config.toml
n_layer = 11
d_model = 96
n_head = 3
n_kv_head = 1
head_dim = 32
d_mlp = 384
vocab_size = 8192
activation = "squared_relu"
norm = "layernorm"
norm_place = "pre"
norm_eps = 1e-06
positions = "rope"
rope_base = 77000.0
rope_fraction = 0.5
qk_norm = true
attn_scale = 0.177
bias = "none"
tie_embeddings = false
parallel_block = false
extras = ["some layers without attention", "local attention windows", "gated attention", "normalized values", "value embeddings", "a smear gate", "an embedding shortcut", "skips across layers", "capped logits"]
init = "normal"
init_std_qkv = 0.0466
init_std_o = 0.0
init_std_up = 0.0466
init_std_down = 0.0
optimizer = "muon_variant"
lr = 0.015
beta1 = 0.93
weight_decay = 0.015
lr_head = 0.00458
warmup_steps = 0
schedule = "wsd"
decay_fraction = 0.873
decay_shape = "pow"
final_lr_fraction = 0.0
batch_tokens = [8192, 16384, 32768]
seq_len = 1024
doc_mask = true
train_tokens = 83130000
steps = 4661
dataset = "wikipedia_en"
Each number is 128 + 32 x the weight over its row's rms, rounded and kept within 0 to 255. Layers, rows and columns count from 0. The size above them is the row's rms in percent of the matrix's.

# layer 3 attention output (transposed), 96x96, rms 0.296, rows 3-9,34-40,66-72, columns 0-47
size [ 97  84 101  83 100  95  89 100  98 102 109 107 101  97  93  98 105 101 116 104 106]
[[ 74 158 121 139 169 162 113 103  88  97  91 146 107  51 158  77 108 202  78  94 166 103 133  98 174 145 173  88 129 124 128 127  91 156 131 120  80 149 144 113 169  92 159 157 115 150 106 121]
 [175  69 120 162  61 164 134 139  91 138 141  94 114 153 142 133 158 147 154 144  77  50  80 125  79 126 195 136 132 172 152 141 138 220 137 194 123 106 120 118  72 109 111 139  71 132 148  97]
 [101 101 129 128 137  30 170 121 132 149 154 139 117  79 120 150 168 122 135 135 102 128 121 157 122 170 160  93 129 132 103 118 124 150 152  87 129  67 131  95 125 146 166 250 153 168 140  99]
 [142 163 142 153  64 133 156 130 108 153 134  95  86 134 119  61 139 157 121 140 117 140  68 142 139 186 137 131  73  84 137  84 106 129 152 127 119 136 141 133 124 114  67 133 117 150 130 147]
 [153  52 131 112 157 107 129 160 161 133 146 126 134 125 126 141  68 186 145 115 121 110 117 138 120 192  31 138  72 169 106 138  91 120  74 145 157 124  96 162 117  88  81 171 128 107 126 150]
 [118 123  94  64 154 104 130 115 126 114 104 123  82  91 153 104 128 137 151 142 137 127 133 109 140 123 164 125 184 130 106 120 123 119 150 177  92 175 128 179 121  63 135 143 162 141 187 133]
 [120 140 149 164 165 128 116 129 164  55 101 128 179 121 122 159  92 139  82 181 143  65 116 137 117 150 149 146 125 153 153 187  95 149 148 124 164 146 142 108 209 142 102 102  86 110  81 128]
 [114 108  77 140 108 198 125 139 151 118  37 103 124 110 125 153 117 137 117 150 144  96 145 115 108 176 152  83 184 123  89 135 136  77 125 198 153  76  92 121 119 163 124 166 175 141 116 119]
 [145  98 114 127 137 156 104 118 171  89 182  87 135 114 141 166 116  72  86 117 147 145  76 120  84 159 164 101 107 111 146 132 191  73 169 114 164 121 137  85 140 170 113 168 139  67 168 125]
 [117  43 157 157 101  83 137 158 139  87 112 172 151  87 148 120 108 124 127 139 137 157 122 164 151 117 141  97 150 143 119 162 138  54 120 118 173 104  61 110 135 109 101 112 177 146 109 162]
 [141 111 117  80 109 177  97 139  65 137  87 121 131 163 162  90 157  92 130 141 211 133 115 147 123 160  78  87 117 167 102 189  52 156  51 146 106 149 170  96 147 114 134  98  87  78 150 123]
 [121 168  89 102 146 150  99 120 153  91 170 170 139 163 176 147 119  81  85 162 139 190 190 142 163 125 174 104 152 131  75 166 139  83 122 137 172 163 111  87  90 148 150 160 132  87 124 186]
 [100 198 107  99 134  91 143 157 113 125 104 117 177 129 155 129 155  16 190 129 165 137  73 118 122 103 129  97 105  81 171 111 123 119 129 128  81 113 148 104 131 145 142  47 197 115 135  65]
 [152  91 167 103 196 132 107 133 146 125 142 147 168 155 131 121 138 169 135 144 150  83 149  76 134 156 126 155 140 112 160 116  72 141 134 133 101 122  92  82 224  94 202  82  92 154 148 101]
 [139 126 129  98  97 121 147 141 163 100 158 139 150 110  65 123 128  66 128 186 173 148 190  88  45 157 136 118 145 142  95 143 193 147 121 193 130 143 144  62 190 122 131  80  95 161 133 149]
 [166 108 101 150 174 164 128 104 105 113 121 104 119 178 119 169 118 127 171  61 137 103 137 151 132 146 103 167 108 146 174 111 161 175 149 171 150 165 129 160  88  85 199 143 181  89 159 140]
 [ 84 131 164 128 131  92 189 120  99 133 118 122 133 119  88 136  84  59  98 103 164 114 141 129  99 123 135 114 153 106  99 131 150 107 129  79 105 106 120 133  96 123 112 100 144 101 140  96]
 [ 97 133 106 142 166 140 111  91 170 160 164 199 165 112 125  92  94 164 155 181 150 110 161 109 112 105 161  95  87 125 124 123 113 122 192 208 118  83 132  81 111 145 141 145 127 167 156 160]
 [ 65 100 167 138 121  93 126 112 119 170 146  94 151 131 176 133 117 145  86 113 158 145 182 107 178 119 122 122 167 150 140 125 122  88 126 140 159 113 105  68 136 155 123 164 139 146 127 151]
 [102 132  44 144 106 148 109  96  70 134 171  89  93 128 127  96 135 142  85 120 180 181 214 102  76  72 139 169 105 178 131 128 159 118 138 124 140 130 117 138 128 144  91 129 102 101 145 140]
 [ 59 126 157 104 125  81 151 122 207 115 180 157 160 117 142 125 171  68 128 137 114 175 114 123 103 154 170 128  78 152 137 172 155 117 111  81 113 139 139 121 102  77 185  55 100 129 184 165]]
# layer 3 attention value, 32x96, rms 0.309, rows 3-9, columns 0-47
size [ 91 101 109  99  95 104  93]
[[156 138 126 134 175 149 122 102 125 156 188 104 107 140 114 155 106 152 149 104 112 132 137 161  82 142 106 130 105 152  67 128 180 141  79 148 128 152  55 145 129  93 152 131 165 130  88 164]
 [113 103 106 108  94 123 135  96 145 174 137 141 168 155 156 111 121 109  73  87 179 103  77 140 104 160 171 150 163 198 151 102 130 148 137 108 160 127  89 112 106 181 126 102  95 144 119 111]
 [159 138  89 185 170 117 155 152 143 169 103 150 176 161 103 175 124 125 113 100 158 142 155  86 133 106 110 144 129 122 152 115 143 126 157 177 175 161 126 136 136  60  91 139 170 174  79 136]
 [ 77  83 134 136 122 108 182  66 179 186 119  78 179 171 131 132 116 120 128 123 119 129 161 128 100 137  93 114 133  79 179  69 113 113 148 111 134 109 147 216 108 137 102  96  54 170 105  95]
 [122 142 113 106 128 115 127 129  91 186  64  98 111 156 154 151 108 160  76 172  86 138 135 177 155 157  54 177 168 137 153 135  81 117 172 144 159 160 124 131 112 137 112 129  77 131 144 175]
 [ 80 141 103 146 128 131 126  92 137  96 133 132 114 156 143  96 173 165 127 123 151 206 113 116 104 159  98 111 137 136  84 163 105  85 153  98 109 138 115 106  50 133 121 137 198 207 172 197]
 [ 85 134 145  39 143 138 163 154 160 131 125 119  54 199 134 132 115  99  97 183 153  97 106  83 100 109 152 112  97 177 104  98  97 140 114  87 110 116 135 144  97 106 135 120 163  67 150 138]]